Each number is 128 + 24 x the weight over the matrix's rms, rounded and kept within 0 to 255. Layers, rows and columns count from 0. Numbers have three digits each.

# o: layer 2 attention output (transposed), 128x128, rms 0.059, rows 20-40, columns 0-127
# v: layer 2 attention value, 128x128, rms 0.0612, rows 21-40, columns 0-127
# q: layer 2 attention query, 128x128, rms 0.0751, rows 32-63, columns 0-127
# k: layer 2 attention key, 128x128, rms 0.075, rows 32-63, columns 0-127
o20:125088142127149121154115128115149135122124133162125128131115157131114160159147081116140137157111093109096169126136123118117143158130145117175144111137102097154131135167119124110166117122079109116119152122132127129145119111159128099118154134144136109128138154088108123129121130085110126129134162127116134136136092143158120118144099148119138121119146148104143119158123107156112183077121
v21:133120113139114122155135142137137130144130095123107151124168126124093123131138140144137123182124123120141072101144120157154123099123117102141124113111133125168156127156115123142117106128112138132096150108134114071113138115139137152124157114123145115143141123155071138107108104126140136139123113120079140128112140089136148103152153134131144143112094132132110150125189119153130125167129
o21:126110096124149126091120136140134117118117102154145119115114135125148140147149127106130166126106178129099137112129130147141157110144159112117145092135111105138100115081164134130125127133140138132125154133117125149155138147153143136143142122140114123120137120114127111110128129151109132137093131129156096123127121140154140121106098129143115125156127137137116108133093115137093127132128
v22:117135124153136149118134157084142147105131107155096118115113140169121127130127102151114100136112123142117095163115188176143097135122140100110176138120185164119161164132121095114099125098134106102111152108130133129106138120114157134118093117083110126111150160140109124114137154133119153110112174105180151136107176116133130124133157097080153108109086113148164134123142139151118097171148
o22:119089123139149067145110134106158115119129118138151137129108144117134129143155091111149154169102087106089200104158118118119140132121111133141145127146098074175091122158105147115169113117121161149108099116091153128141103124174157150132192149110142134106127167091109141141136134103109112141138138092077103149126104131166120145110123130148112167076179183157102130171117085131095163092118
v23:116101141138118095141101105146112130150143097165080140171148128110117124137140166092132136147097128122137135133131150124148101111130125121160119113086111132150109125136142124131104136101159093140151143113155141079126180081111114099127120153113127126118104106198093129144144122120152122135167131142091137130126145139072128127096154138155132131093129147108107132148151135174121151127120
o23:115137103128133134122170136143138092145129117121175112102085133092135135098103146122120131125126150161133099119104105111148146111137136102106161164154140108132120090087134133136099158168105127143119119146080100121111148156128155154126113149137134121166155123130126141114172125148098121146115124120125104102108081117132115112155126121131115119179140152154121113116136145142135139175144
v24:113106108137148130109121126162129118115123148194123169156122097157118106163115097049132134079079139100146102106119138140141101170131113158094126114142134103145116078128099146172108113096146161131138119136094123066115153148125120159146068180109138124101122132119138097113136146135160162170156128129084166111111102114104130197081200128133148111120128130126148127171116111114092115149183
o24:099137187163120133143162145162092129164148124134148091068144132078111148091131134125120133141113074131122085129138109073114144149126138073099176125120091089146158101074126124106139153150146135113121168106119089097149109123101085113106128127149156118158139095138197163146150098111141135093161109192114087133103116144102097128160126112099153094169131169125112134079156141206140190144158
v25:144132141174128103121129128112121206108109130102137127114116149079093119130128161103140141142169123164141208183129152126096170112142154104158129149085124164103153127131102077073137126112121102112105154119148106169112106098143126130103135120133109106122161140121109159136120132088092099126128148106149145132105177132146137108140133157113143128109121111093143110098107149141171118112114
o25:090092092096138156140098122124130081138119081125111139165152133156122124094137110143141129135127190126139147112150110132132135117122127171106085117155172126142094126158086145127135116118118133149134116140124185119113111126156143135151156140109101156085105133119068119148187154135118140161122101119125136115152108067149144122154137107148119142104148098139127113124153132077110109119123
v26:124125123110092153127132144127111150132155131139144138138113132167187126122111113128090148112124123113122131135104105146084120110129126152131118107150160138130093094126140135156120108127169105138145128115100133124139132119132125136116080141145129115108164094111188147108135144153104157126098167156155164143113100086127118152121169112151154109139140118157136121135102135099144129148190
o26:113116186172138153127138140104088154171141146113113153134142150122087159128115116159163141135148036119140100152148126111128120151147082127108113106138098124132173101149086137122065124110110136111087139151112118148134141120086095122128153139126142133145109135106123109150134116093150139127187118140120128139136131124094122137119169152146130113119110151107148150119147159170144100128105
v27:125094120136143148117116139137131158110113113095153126097123105137092126096135130134156153140167138108113101103150130117074110115120098136129108149158150148108142116118101108111163152116076104128107079143129151120127130132108150123167131119150150131088115158115127075132085144125132143138116107163130132167180135112144152135127115128110065153121127195126133104131129140139136155137108
o27:145096101092134123137135096153172120118083122147121123146135138129145144171114145096127088128116141141150109118130116143134097157158153170145105123103146153109117141159132140157129127109121120124114190085158140136154132131150130104086120140161095134121150110123122146117109114144127095110138138127141150083103132129144124127147122134103161111149120097097121127123123101144101100118145
v28:136115130144125154129135143087148177156112113104165100078151137146105143119101126191120137177164125161130141148161139174096167135114147122126133145122138170084144168104159065082115135168121107111113155122111123161111114116121148112136133108150127149128151134132092150117117135121087076127106139111174107115153154133158139116165095108126148125140133114105102122103132133135159129140102
o28:139097081134139128131093120091149121093125135123099133190126142170133136168132099128162122122118148112096174131128147157139116124130114166169076118143130166140098133197124157140132074082106129123138119133148165149116133131168148109162164133121082131088131184095086107117102152117142141146112143082133134134124139110152148121109124147174123134087123122140122133167119119077109083110110
v29:123130139139140103121147107139138149119108121115109145137127091085133118148167175114152117095148136164152139145126119097150174130143139122123117102093124135124096128098073143137179139112129159126140111131114095142114098143165123146148156102139099112148139123114189121163114115092156141118117118112098091157096143139122131141099140155179126134106138158118143119101089123154090134113118
o29:095156141092093155134106121168118129129106120156131121094145145125131104073137131113079116143136193128152151131119107112096155121135153086122172145137133107122164170099124080105161179155138148103119136126140133098103093116113099130086110117137144155125141099164096159141170140165079116138121107142125144124148124132081116115179107116083121098157150077105130100119144133135161165132160
v30:132130117112114109140122131160081151107129126155141162119153101127141113135127099144113136115105125107160141093105124124126144111135148136120112101135133121160131109135124147143123122128142126173152139127126124119114161118137119154122130150144142092140113081152142105123127117129131093136128119132106168118105108094147168173152191144144134131129116153144159127145154112096132134144132
o30:126113165135153135098173135157092126137148127122132117108140147087089144105129145129143147137156130145120090112117139094150131152154119074103132096110085128111156111086150133134103148141140163112093157130116105109136121143094097127129126123138143116152137103124163144134124128121140156120142117182120113106127135160105117127126117137122122139155124156132117141094137160160141105142120
v31:136133123094149105130132120109105101127141113175090134159108116145160115143117126106107134097092119118130101192116135139136115121103118134172144116119136168133109139170139147139094165117142152117153122144169131160123144129088137106125114122095138102106144137125099107095153151154119160126117146089145147136132136171081122142107130112090107097129129160139134128152127115165107130135182
o31:125130143153140098149144139118121115125123116105145112124076132109145124100124096131154126143136091150108118109131132138134113137081119123149125144106138094135118097146120105136155150107097107164128118129111104107141155123154152150133098170148134108180147122149121142106166109082156103129152101133103123130108096131179142130123134131150129173133137166135123145140106132124114195108135
q32:085183135133125130177074159079096138080099142119121122129133112136158093107124111112153183134160152112117143166132127137137107100129141114135102109139128123136154172174145163122093162069124130095118113091123108170148097130117085164169149107164179106163134103101122136151119177121145110111140102101177110153178075171080093143065066159119146064167139097167114153091159087169145047171094
k32:093172144167123148109105118126132119089096110117145115127066139125147121153132158097117180104137097106139129141098160198123082123141135128115188165118094099127109159173142133179147120163165178102157127120167150163137173097056075089138131115107158052152149098101131120157165131144128099137134169141135173147167137182048148138105142165134132100157128099133105116119125109143137118165163
q33:108090114136095109131079113133131155117118113140133085105110134175161125142114132110114162151091128193062102125125108150120113096096150133099181103104122128112119166149134108155108178140176126132133191115146203152156157130140154156117098142118133104128111129137152122122192158124117134069134176120151166184119141091105058099154163133136137130122124111148077099146129117174112157108121
k33:101126134150089123148124145107171089078141123127144114158073080100147185143109168106134108144107098102137132150119142144101109144100141135111165191140133114166134136139130088112101117140150074136128157081108096112140132113164131138122146121128117131137135124121128093131158144087070153065119176113156141156152124140114120149117174127122147142108087130185145105133157113134126153111176
q34:167161187138108119088093127096125123091097101125098131110129134147105121043101162157134089136126138148129212170097141147075151127089157154116117125192169030109171119092177127221154105112140146174115114102199108148078133075124113137117119127169120156171133084130137103113092125118195112103157132179103095110138117061125158197223210177078093090121139161158097095189155091117175152060067
k34:144161110114101113123189143113171181099122172126191137156151094147136123118001090137185154161122143112152130166131046120077130112122100124129133133183183130153116152087091111167096032060209172158184149088167151221135065111160089103092036145199105203079111118122164119137156106144129113143134145109062132183079136097093086137131120103156125156138133161107072143190121127122112119173157
q35:177138149187130139099133159110120091161174119122159129150126139115116098149104130158169123096162147029104107131140166104115125127165090156166096147148116100151097067142156129107124148136066134117144099134076100120152095157126138115196145106182083131153114066133109150098056141117135089142103052107095106142102101132114143126069091149145138113148169130119187161129126137121196078190178
k35:162125142115132154144145110140142094133144091136091114149140128119160111140162135113149147072132135122082101113139108146127158108167127145156138095061069148134109127074130152109207138141108216083165140123126174162169160115061104068173127131133148084140128109112101136130087102168145130161140068151102119114087184148092169134158078124135109145143181082128097131092089165126122110128101
q36:111099117150070157166072167150147149119093115131132108194119104162164121141125147117110241198155135111070117142127101165091120059130114119127173103108101101112113155155143124119106183124170107126146148075137148157138146152123154175141079083124113133172122078133139122121142153121104103101132148096150102188083127115119075089140147137184155141149133094120070126129090166198128104130136
k36:118116142142120199126130123113172094056108117128120110163037079145159178167129181086088102138170090090103153166101162157107128113132155161121139187147096122154118134100139090135138110123121109103125139064115120147155158115105084140128168080119123069143078127103129097135134141092043124095129153158143169132127167153095150144111188167137145144136120118159132138130122165140136152121171
q37:092121108129104139168088110108133196112149155125125125143093130140188141112125127124150152148098106215104125123107097102163152155143184114136159085107130130082081201130136127103095178120165094138125143170145193116149110116102188131102068090094153088114113144132135106138184139167099170093105208089143146110133165125143093107130128108121130135095125084120116119123136122172095136095148
k37:102109143138127120145092133104124129114132124132094150146065111104148149142128175115124089124146091142190166132105168077077060174104172143138156172145147137135098113187132129107114160155168108165062160132142076132143098153164167192100147095092100142121165143110120134120188135108047140083129168145127120145165112146150124124121161107125141116106104090132171067126137118151147162134114
q38:127138156151130131131153143116143134108110138122085075105181138104101110141133104129159104056161141148144152155104117158119147095116097166128111167088206151119182138124114113142135117136120124128131084157103079146103093135170065135149101191086143147095124152086130182152106163133133127146133106142127129109124088121100114122096154125116132058146215128171124086092094096132158129155125
k38:132141132125115140116150143145106111113105104091128108104161141170164116180132102141153154101122109127105098107136071182115146083119079110109139190094084124133110129159152117166150071194118141148155097150100141095081151090085111064136111132134160059170141108154168105126153140135169144141121145130130170106137110117101147145101126095121137113129139148123125117156135136141114087167173
q39:149125087153145168156145057151156073180112080115137176098159092176090177029118141125114115157068110217058106125165083130122166060163076123128115123113139130042094125133102131096147068124159111157104105184184106160101065028181113123073155112157164104126166178140175128163187088180100125171121135200103112168142200119171120117150215135118150145117126140163097036145064148124096143100114
k39:141150118136116151161118164128099126112125150188130132127140146192090131093100163195090090175190147159149140083106135048121132129146120128104106096163178162136183122085108200117096066118175127188073084121108097085090068190192095201093125104114102201149128165119124169123143139091162144114096135171109089172120107074175107110139160090117122159137120151173121068110191131099140065130148
q40:098142117133100118170090139090106129098092132129140098133149128132136089149133109087154191138147154142116138139102126168111114068085127132138135130088137149132165166151093119155127171116125137101124128111121141174090144144161108143168143138085160121162135124089134170145152189097100099112144149112184126133154103153076094125114135160147147068173139073180082125088109114170122125162117
k40:101143121170105152107136119125128096083099089107138104125077119138149134152130131096112155134132092121126129118118131179116101120135084126111167195102078144147109157168168102159155110168132123105167142120141165122144150068097095114136130128124149082153125097121142092167148155116129117106116192118149173112165120168078131154110159120142137110146128137153111125137139127151139144161199
q41:139130105140159146159069091148100084142101095083150155123104130133092147101111129118127220131141114156083106204135057058063112089118152150149128116122154105113073182167133173166103118113122130125149115124195074220172083065171082166134130130123143063143155168146171153169141089177147094100142109110130110186103097158089096135136126181131097145153109128198161124119065153158133094130104
k41:121179088156122141117139167130123144057124097167107155162061121099104152120177182100056164114190125133144133132091148119119126135144095128086138107187169121080127171076096224131118079128185127102133028122134099103097124111152080192116140079142112150124141155119173183116108129134155135109120161157116127190063103123099121131128093179136143121131092130163122060088114128122143129168172
q42:111136109134113170154068168104155146092113150130132095119124078178140113096117156143120177187162155151103130179142076133085145067104133146082090095123125149087109164174148089105121146118149116140092135088152139175131061116142104117149110121155218101123145152074162108153154191103125135094160154129173117172166110097143089126100144141088159106153153117150090122143112095168094117168132
k42:092171140161107145121115165124143121082112114122125105122040122171162148164108165105087145142130101081100124180137146147122080106134147112123142196130122090177149158173157126159120078141185160130103126096129118114160168125077084071131109096096127120136132112098143107170241141113105156105084180148125181153162115167096117130091165108153127114109126106151118110124169130143141132137144
q43:119108160180108159118205124184136107104152144122111117129128066135145132163091150104152048108137149101159125187129104073076099184102154150153163099117061097160117109076128115141137120101117140100156010140113125189144142180103111089109178091148127107175144137182165127145105118126131135151137027137157130139099134157130159088137086095125103112117121204142143187118166132092081110108133
k43:140158110155145198122174144148126129112100107119134139113149104149147102074065146122163124123081159178163137147136100080138178183131116109136106061123085117108108102126165178128112127083098144129144082148121154092170168132084112089126173080144141101104114095156144146081175091080181132151116072100164118120101164181117170141129050161134139090065153114092097208136127091123094162119149
q44:130143167143086098151086107096113113141152054185105125135108129175143130111138100135159133115074126155060131104100150177133094125134111099135170121111163113137155122186086134178137153123132134116131160176090208086132140136108119148096114126107134146128077103122067094136167152128117089140097186147109133163091172137107099141093163140136175099160163122167090088167145118147159127145167
k44:144102162139083148175069088103134064162155131138140128138073120143108134102110110161184133097119090102108123116104114140117125118100150150149190168079121137165101118137131145124131108182168126119138154108099159149123111085155119107118123155119138125141102115100118073144077137117090120105165153161116142127171167133080158164116187111123125144149134173207123110171133101146140119144169
q45:124117111157086108136156148174179084167126110142133142103129088152147113116162168180121080146149180107124130132147122123093144097116088140117094127139068113106114085162099121108164124159117131161142118138092098111074111173169112113078198090177123153123152111127164103113155148136089095183145054165098090122092142091143150119149137120116166120132142168099094081123125113140144154175152
k45:156159136135124200129127114146110095174122129108140085120143107216148133125083137172126113106129143123094121134175091141120190129126098128100056115113134153157131118105145144153123105143093177141113132089088174079192123129107069056142129115099157097103115121097142121157156141103113140136115098126111100088135170124168136158113118101147122149118133149120087151117109138159108113104153
q46:154110163113142133067150109187120160110102168122136118177112096117098146175096117145068179120153089078168101147132127098115104157170130080091128133124134158109137089074154111061141099105117168126126069102158108128159130107084129101152159143134100142122157142152139098165099073135140173124171119121142140155114098114162175133140092138133160173117087124091157143121117142136112100122128
k46:116115130113163120107132146156152209117121138138143152155138120124110112130181151145086143148118153142143148174112162047166158143146192096130098076121145123113166127097100137124114152102103093128100081143142097118094100152116215169122110145119132167132093148145120125090099099103139126172135095165117122132071092106138144106138109179143112140124137091105171156112144151099102134096132
q47:119138073053116079128137167172146137139117107128165119143124110122120125161181125115115179077157147089122111128154130154134180121071069148113101144130117157109139110113100086136175152130134150134105118136153114096116155181162096165151167138126146162074176127109162114093111146134117131135182094090104111147140108151123113105131082151130153142183135124129157130091098161117130177161076
k47:146142138125133139058156100154089122151147100111116103110126138116153079145134113092079145142121140110089140189155120186119175133115077107108099133110136109135146132126111079168163108155066110146166145096108182063115211154126102122180100128113139087110133136125164137125109130121119125121117159113107160071087072090170153167126136125120114138130101129136154158074152143120164128107151
q48:140146117132113177114116107132124129138095098066115131194096133119135144088146135096098183130122099137129132143110103093081160087100123145203152112114096100092070111090127128129153178163133116148175106156186164115178151118125161126071105089095125139164142099163165107118148092164137156085137166074174135141081125142155149098228118095131133156120104100119158123105077173171158148090084
k48:139116136124136129088141118131133150082153142124063153181077081095161142101110168104061063138169117129174176145125142072141135184115155144148128103164153170124124089118067104105135096095094096126093122121162124112125101144178129230124129101129123130135110156122158180109101101101083138074119161155116111161091093123149125133139089134146127140125107173098101135115146188119125168141132
q49:131066147130145168101134209140126126073135146117179129152150132107090149153088155145134156104175149106172160177111108084055151149081138168123123124161108070134118175135201121197071119135131082145124131043138049177155132128118128185131118143169092142127150131139134098078058119119179128141138064065115092120142100127137130095117124134073053147132152162094097168172166136089128145123117
k49:119121146132141151094167166130171149086130081149129124121144131101180181145105117062122136120138165110099145164148107183099138108139082116112096115208142086129128127119076140159120130087131112113180090096099106198127237127103126076162116047166120141068146130147169161102188125184117126150133042075098145138091135146110099125155108157131128119074124110051096157171079135128163152146098
q50:123134126064123201152167153104178166131119143108090132183115159050155153053083179129141136133158109128189136107075136127131206110154088157165060165155138119081104139084159111101077131187149098185142129147144051110153097164151168169066050144112116125098146122121162157093086102169128166166083107056084114112129108135187163099172124095145100160112181116089125117094109153126209139104100
k50:147099169103165123049136148135133163122143108111030140119221136135207104150100112084128028085166157121134148086107139134063109109119146126166088126187119149120095107099101120138134109203084156160084149112133084156089162137134121169118149082144130045141157173097157153096111140157095099119091096144090129117092094079220105127148155126143128146136096158075121099150152221114130108147066
q51:122103099107098158132154152060130165147152093144160125078153130103188093088096159101151110147133155160130133074160137127164162132090138121134105106137095119096102135076137092121123206129171122127141157122129189124155143184138202143151077094178119093131112066128118150047098168117162157105114149134105133156153148120094111121147113098119118114125184139138093145134169121124139111089148
k51:138120155137137110126169102108110049094151131159117118126134112105178151181064153109177079142108131082159148126126134147053079134135125128169168182112099109153093133120188070117140109124126160133141248085147128135145150161114120119174153118122122060108153120098097122122160127144105126093154095077127145154126140181145093126146143078120140146127138090128070105112156135129136180127103
q52:075172075131095140182082135109135115128118104108118110153088112150173115138116141124124198203122140134118106136123117169108098064123127149128133139088117140128138179144137124135164149143119125139138158122095124150108157143138113141150083129108140135167109133094177163145178181117109084101118139109140133115138120134091074121142133143154162095168163108134107097108088108202138118123132
k52:110149121166099151102106131109101092097111118081121110113092087147147165137112137115079141135144078116101107146125121174117110124111122158122136190102077113159121125119170100170164092185125159115147140121129131108160134087087091114130156119114134092146130126089126097159144142122109126072104194123159158117154139148101141145109179133144138136157103127161141131158144145135144139143165
q53:087164086133132142168096119085139195169140142155153154113112137099097117128087134084136136190117126152106085085186085151180056160121184152122158125119164121158114142085125107069163144111123098094139155117107132171101121106152176118172067115108158060171084109096121192115123158100095084082145196148144154106182153127056099156123159112186129107070125096173136146131148108119126092053182
k53:076175090159132096145157140085086074116117160105106133107091095101122161158172140110166174166119096118153113069119199135092068098135112113125140171083079117122114119112189087113151110097187175119137185120150134128150073090112120158133167166134080103163137078151071102138144140127141126091161142119177161157203167178126093116161174095118144108129109094163183120132159118158121165145127
q54:113144146150090142157148128094153161087128096125088095142145114145131134098129138124156166108111151145095123135096136159127135094092138161161170135095149088124162134131126127177138130128130107111156115145124153154106145135165095167117065124129149150150077108140146124152140174127131114113110168148128144152126118124069085098096157118138163080120198120161083075130098133164134141131169
k54:144147140160089162141124130107117083090118126119120130143127082178195139143080118114135130112125089109118134130108107168108137114131116136112148197087091131179103146138162107129137086159154140163148137115113150137131136103102087106135140117116145058149120095124154094126151137105129125095137162137139187123146128131085162152143166109112138130114138173146131136174155123140136116184168
q55:142112099055138089070106177138124211088067163133165102140102135140139122152095124123063163184109101091213165133116122190119093127100133088073126165157125139102187116097150042118176099116164093166092176091199143104120192101100172120154111147109133152068142138101146046111145134094160200086190215135124131104145134043127136154159182104128162163134113110075106102170153148141127140148107
k55:123135154100123062111124146137150156120106137126180126139133124131135131151118095109110133193078128106130173227134167128137090108098137099166112137148134091143179107114106006120106115091111067147107145101134110150133098136133232175108070160084128207086105124140132093136111152164047153161135148121126122136102082089131067106107181139126118126124090113113193144172182155137130149072094
q56:138172097057115076189096173088145095111134106122105134094112135134131125109181100121112096129129129087147157132145149155143122090065056149112112172157090157157145132149099101126168135109103161117109145154138121082151157159137072121124141151101150172111177136068151142108167170107127114116162126115153118125168141156131122105143111122093151110161138104128130127073130147133137171166067
k56:160173181138118103095135100112100105174125137082141108089134151098107070107124124120083136165128095094123103138166117193162117114095131111146151150124105106167155128157128091166149121152076115114165150132142196095125201103103101103157138147116162110093155150088146113161120139146115127123090212102120150111151097107140149160107137095140126091147089184124126129116195151143144088126139
q57:105156156109109148112214115134188204111145145104095123070167081136188133099092141129159069123097162151172143101127122110196155149133153107127104103137108122088164137070126128097101111096146110142118050119120122114084114166128144074158101067189152122131111132130120150144131160151170197139114126178140136114147129112100110142112156117119147076056192155137112099144184092117098115083148
k57:106174124124135163128150147128088131123098162100145125094186134223200085145019132158198118135065126114176152123117121113079108150139153108132119173084092121119127129138209114139091128146123183231099147126156110112158104189058132081134116168119140093153160098096102108120208121093184124168174097098130127107155115170125122118150111099091124123120169098110116115146151098130111128141112
q58:156142117132147130159109111060127139081147090156161145102144172129142126066142113141198093103120135187099188141134088129172193123127113077154099090121125148057091160168065114171165157093146092166151136164173190119154080110133159142123133145122188084105135104116144097141100137135133124098101182110142114139129131129114115164123107123091109101123137098112089129141104165133114084161099
k58:159117160105110075165097136126129122155140115215104132132072165125101119146085108131119120137134128085186153156096143109066068144153120142188194131122138163130104129187131150134118105137168099136118164118128117115116125148166083184100090107107139128116161137134114182140156153135096116145121163151077130191148111147117118096157110102130136089155134127133072064063093124137169124176131
q59:132072146188125108149157134105101082114157105203153107192163152083135143169107111117181125127097150156118140154103156141145202124175083104119129132056159181080102148185079110155092143194139058150141146168060131067115106145159141170111092138060174155059122136137100114131112155119057083186024136078108134139057123154176130130100134045158101138168133143080108140117072167147108110160132
k59:172002151126111141194059108133151091153170075134084104109115179141133168135180089124133098067137159127078137107088098153088128083110095175149155159134054196142054096190170157147135133201160068135109127137021145083141177126158077131089122076105155092172153140155127111141136155108096116104106085152111117094138134139125141102117162131118123181138159141139097121141091164147157141153122
q60:164154143118132129082141100128171088145119064108135149115182102139128107137128103109155157094102175110087107117172090068130089105110107102176126096126113095125095069078067112155210163118140150143196100160134183126117137114157127114163157095165164138144087081112142113138110138145136112085134127170126098183062117109061090156152103166149135124146128127130163127127093166152140113121141
k60:143188095132106160166161111150133075122133123151099130133086093168132127137111142132117177152084129091166154172117104117086154116118087168152167136074136150149125125086155130094155097091141157114167159120127180073160089155099069138156116172126125094168100112095121159115098122084182145107160127162132101133070136153073153130211047114115134127187151148151085138051090131136102156144163
q61:101195095028133137145128136118217124141158125099091139086075164116170128138199113144092144095138123113146103071142134119187192159126101161145066152134094178128090094117053159079173152122108188107124131166110093037149132191154140131142102156089110148072135139073168154106178127176117174123115141143089137129129134142114100087130085147132144148149119060088186110078089133149135146110119
k61:139155128107141119065137126137061115181143155073090128077130186127173072158188104095058089121147113094134109132178116158146126126105171162143101162055155129100141108122153115123171155196071160140140180133146125098155123143131153158184160191109169044127150154066102155103100128107157138085107180104099137100116044064221161149102119071107123116168089151144185136043102139119126088105121
q62:108105130092122090115184150197170105154149146114136140174108099096092130162174126112131113066118144105149110142115147140103113177089131189142136152127135095174130083108108107136115143158141130131152103158108086131103172175172113146073169106096067168115123127154128092093120108138100115174159095099087114086100133133147147096145119125171122173138149138154158150107140111068133214100124
k62:137130098148136151098177101138086122164159126097105141113176119153151119099130096129175131118108175168108144115167104149127218128094095101061070089118126127122119113117092109133118161119064132122155128123103170122136167108166139127154137108152112111128124146142183128092096125124127127104123090099122099053083167102161154188143106137111123126087108167090173191145105139129124108097130
q63:129124080145146113133074133073105109122102103169161150105169150155115114147155127140109131171167140129084124126187138116112116106092121081132138105156117140142100128149134145170149132110107151094105236095132201129174125114133153140120124129132151111123109095096104153090137158091141058097112144167137145163141155118112069124138121160146129116165083089122116144148134183162126093154106
k63:099106114139115089178122118113184076102128138181148100164075126063090179112136152122093145148143110087114092147145145186161070115119120132167183144171146129139127170106159099096166119124162113079155159100131145143125115148141104134121138142097115113081107102101084133142107154162111134091117171142112163186164160139119108099169126097128138117163123141181092124071107121153154151146130
v32:124153102116117134137116121132139139159146110114139150122101158125163124143141156156120103140064128169131099099203088127157123135121134123077120147165091095111174079128173125116122106096101125061109151114163107085159102098113109077125115130169130157111089142119097103129135132131128177127054139160178135111149138100142117152122134113112132127090121157073105123142123130096157169128136
o32:101123126095131115135151146101110121092135134152143119129139123106114138118109155119080124099172110124138164100145148109130074118097142106113147166108125156133094135101140138180137115147121136136134131114145095152153080122132120139123118127102152132168153176149108109150161135102117141105172119135121120111160128111127207079097094150160093152143142169131101124122141124156153086144075
v33:101129088137120150110181132140143087149083092156147098108137139167155149144147125133110121153109139163099157138162142119113126146149108125098131125120121148118117139128119150166102145161177116119122137157126112122157130137114145122093103119146149183159086126150126112142120133130153082113107128160134091135111141137109133126123122150128091130120141130095113152164128146156079138112123
o33:164140159150140133143137145128134156105147130163089146110107152118154102114092119162133095116117134146168121140118108130131144118108113118137070170137081143130117120085127118078117125120106105083126121148073128170109145150125127168165166105096097172133141165157141121118101119143084189120115147067137111126100101108120133061184158152165167141103167095129119152121115160086145124122138
v34:119134132133126142119146082134139151077129131125115128138135090138100126108111154160106136119094114142135127124144159147123098166134152149101149128131132151110124130095128127166153127122137155076154145119114118130133137144150109110135143132109115099074144107104154133146111112118152114131109157176100094100182104120135121125156131111216138145139126157120131110125100105101104155098139
o34:123123170111111129108130139140096077124124108119120137095158179136162142112103171119184120152107134115148162119126112116135097135154155126135120179151120121117086137148137070119109102134128135154143122147109135121118115118103116132121109149126135133126133127137106152095119164117108135107143137148136147158170143126114143140130119132122098152111123106107105151121118161123139082161125
v35:125112124098135133108175095166176113112126130154123132144141139151184136146109090107125064127164120137146080149117113129122160122160129145116143110111152189112118182130148073132089119175146179173143120118184179119111136107086132147098136137094175066150123138075106131138146118144112087144168125070113103099094067147174158163122173127129142143131149129142133147119161114106100099138144
o35:153153166113099111147114157147121082133109100077114115105100115134122109145162138148151113127120141108143128154140096091123176168079115124139132096130094133125157166154132133105096183127093100145135102082096107128143120111160166136110140132175089148130132081166203161113103112143141111104106115164125181151161175104117118139141151121140110138134116113146148086182128093101140114082156
v36:174135123117130143098107134138121179129113123108205106163117117126143123128131111118127117119143140121110120196196131136120145072102141091147164114127128100116124080135159088101155143148145135058102141111132191111138108167111121137172116087169179121145114160146090133140104104133124098144172134104151121151139155112098084083123160137058147133139137129118120098152095147123105138124126
o36:125158115168115125132112134127110179113123128162104152177115121154139130098097183089103104123132146160125150135134115121074162127144106160136106056150173174131143165151113141133142165128098121111148111128122162101156120070112107132122113143131107125098122135169156117131153129149112140140078134140105125087114134110152174104102096117137108081101092100139170163117147105188155158112089
v37:148131106125120121144178134130095149131139085137122163135105171120104105075153129114130126114111123139126141122109117122164146110086119119105111129118108122129158158133149110130159108137082183143125155137133141159101145101121106165092172149099086126098139069095128165108139100139126112146135124121147152091119148129154134163119159142139170136152115070179115110113109086122164118142152
o37:077132146086111124149142104109134104102158150117139081157158072113124144163134117141131162123108137079127135128154127152114129151145151143142145094144130094120118121142146127146114151136100113174134121085193135143130100089149132135096122087125125148127098123155145153110108147083203083131158116162082169182137116165124115186127073084109099115165094163128116101133128135121108167126131
v38:106152126112127106081187112151097120141091086189136146123131127116132128139186114099159109109123125172108144165144166136104120109130130117110104136127067074121122121161184110163073113160136134125160154178190129058129120144148134158050109135152130149110057085100111134122110112154143143147159122142151089144125113129134120089137163139092133111116143161137163108143141144123109146142132
o38:163113153151112156165109145127122145124158140148159105089072092137141142116084133157087099116120176147150168144131117124113164147105096133123098144136143176128093131099095134082143181138089139148166128118139166139136138085140130160153121102104084132126139182144160153125141123117111136150097130117123158092114040112122106123156136055191116132117101126147066131140160111121133125107106
v39:159140153103130087152097109118107142153124120134101134131121120119142123095113152141141078165172135124149115115117066109114144096096155073158139144129083110101119107137156106117141107114125155157132108154167163162094104100156133137146147167137121108162121106137134139116130128135148131124135113158189154105107110098102157143120161147120163138136158161162130135120127121104135110118101
o39:124131122124096143152143147114127148128156097133149120138129092114110121137175118137112168129091152121106117124173137130163127168110120160129158139154170120152146152121108155139142164157138139182141130080130097076158089079143120117103122120123108119075118154140144115155132097071127082149185114161131127112131116117160115139135097123119090125127078146139115106130147075112155141167088
v40:100148154153142144090116116089126120110144119045130106120151086146129144106099161156108145129146136145072140178150140141095099084135143142115107111109182119107139123125119162172154165113162122094125156095107110144127121128149146122165121132155157159131109168173163123134110124095141138070129161179122092152140115135110110087106140157150095110128107155103123119150122122211078148131167
o40:167132140125139133126168122143098179166142170155100156134137166131129109110110166146132088128143105161174145099112142134135109075165130104170078157137098124144084140143129090141086096115111142113097123162091142130109174130079130119168141180119090105124165124105127116104115120194101151141118140065150085062115143122148087129132147145132136140089164107113139174081101164121152102116075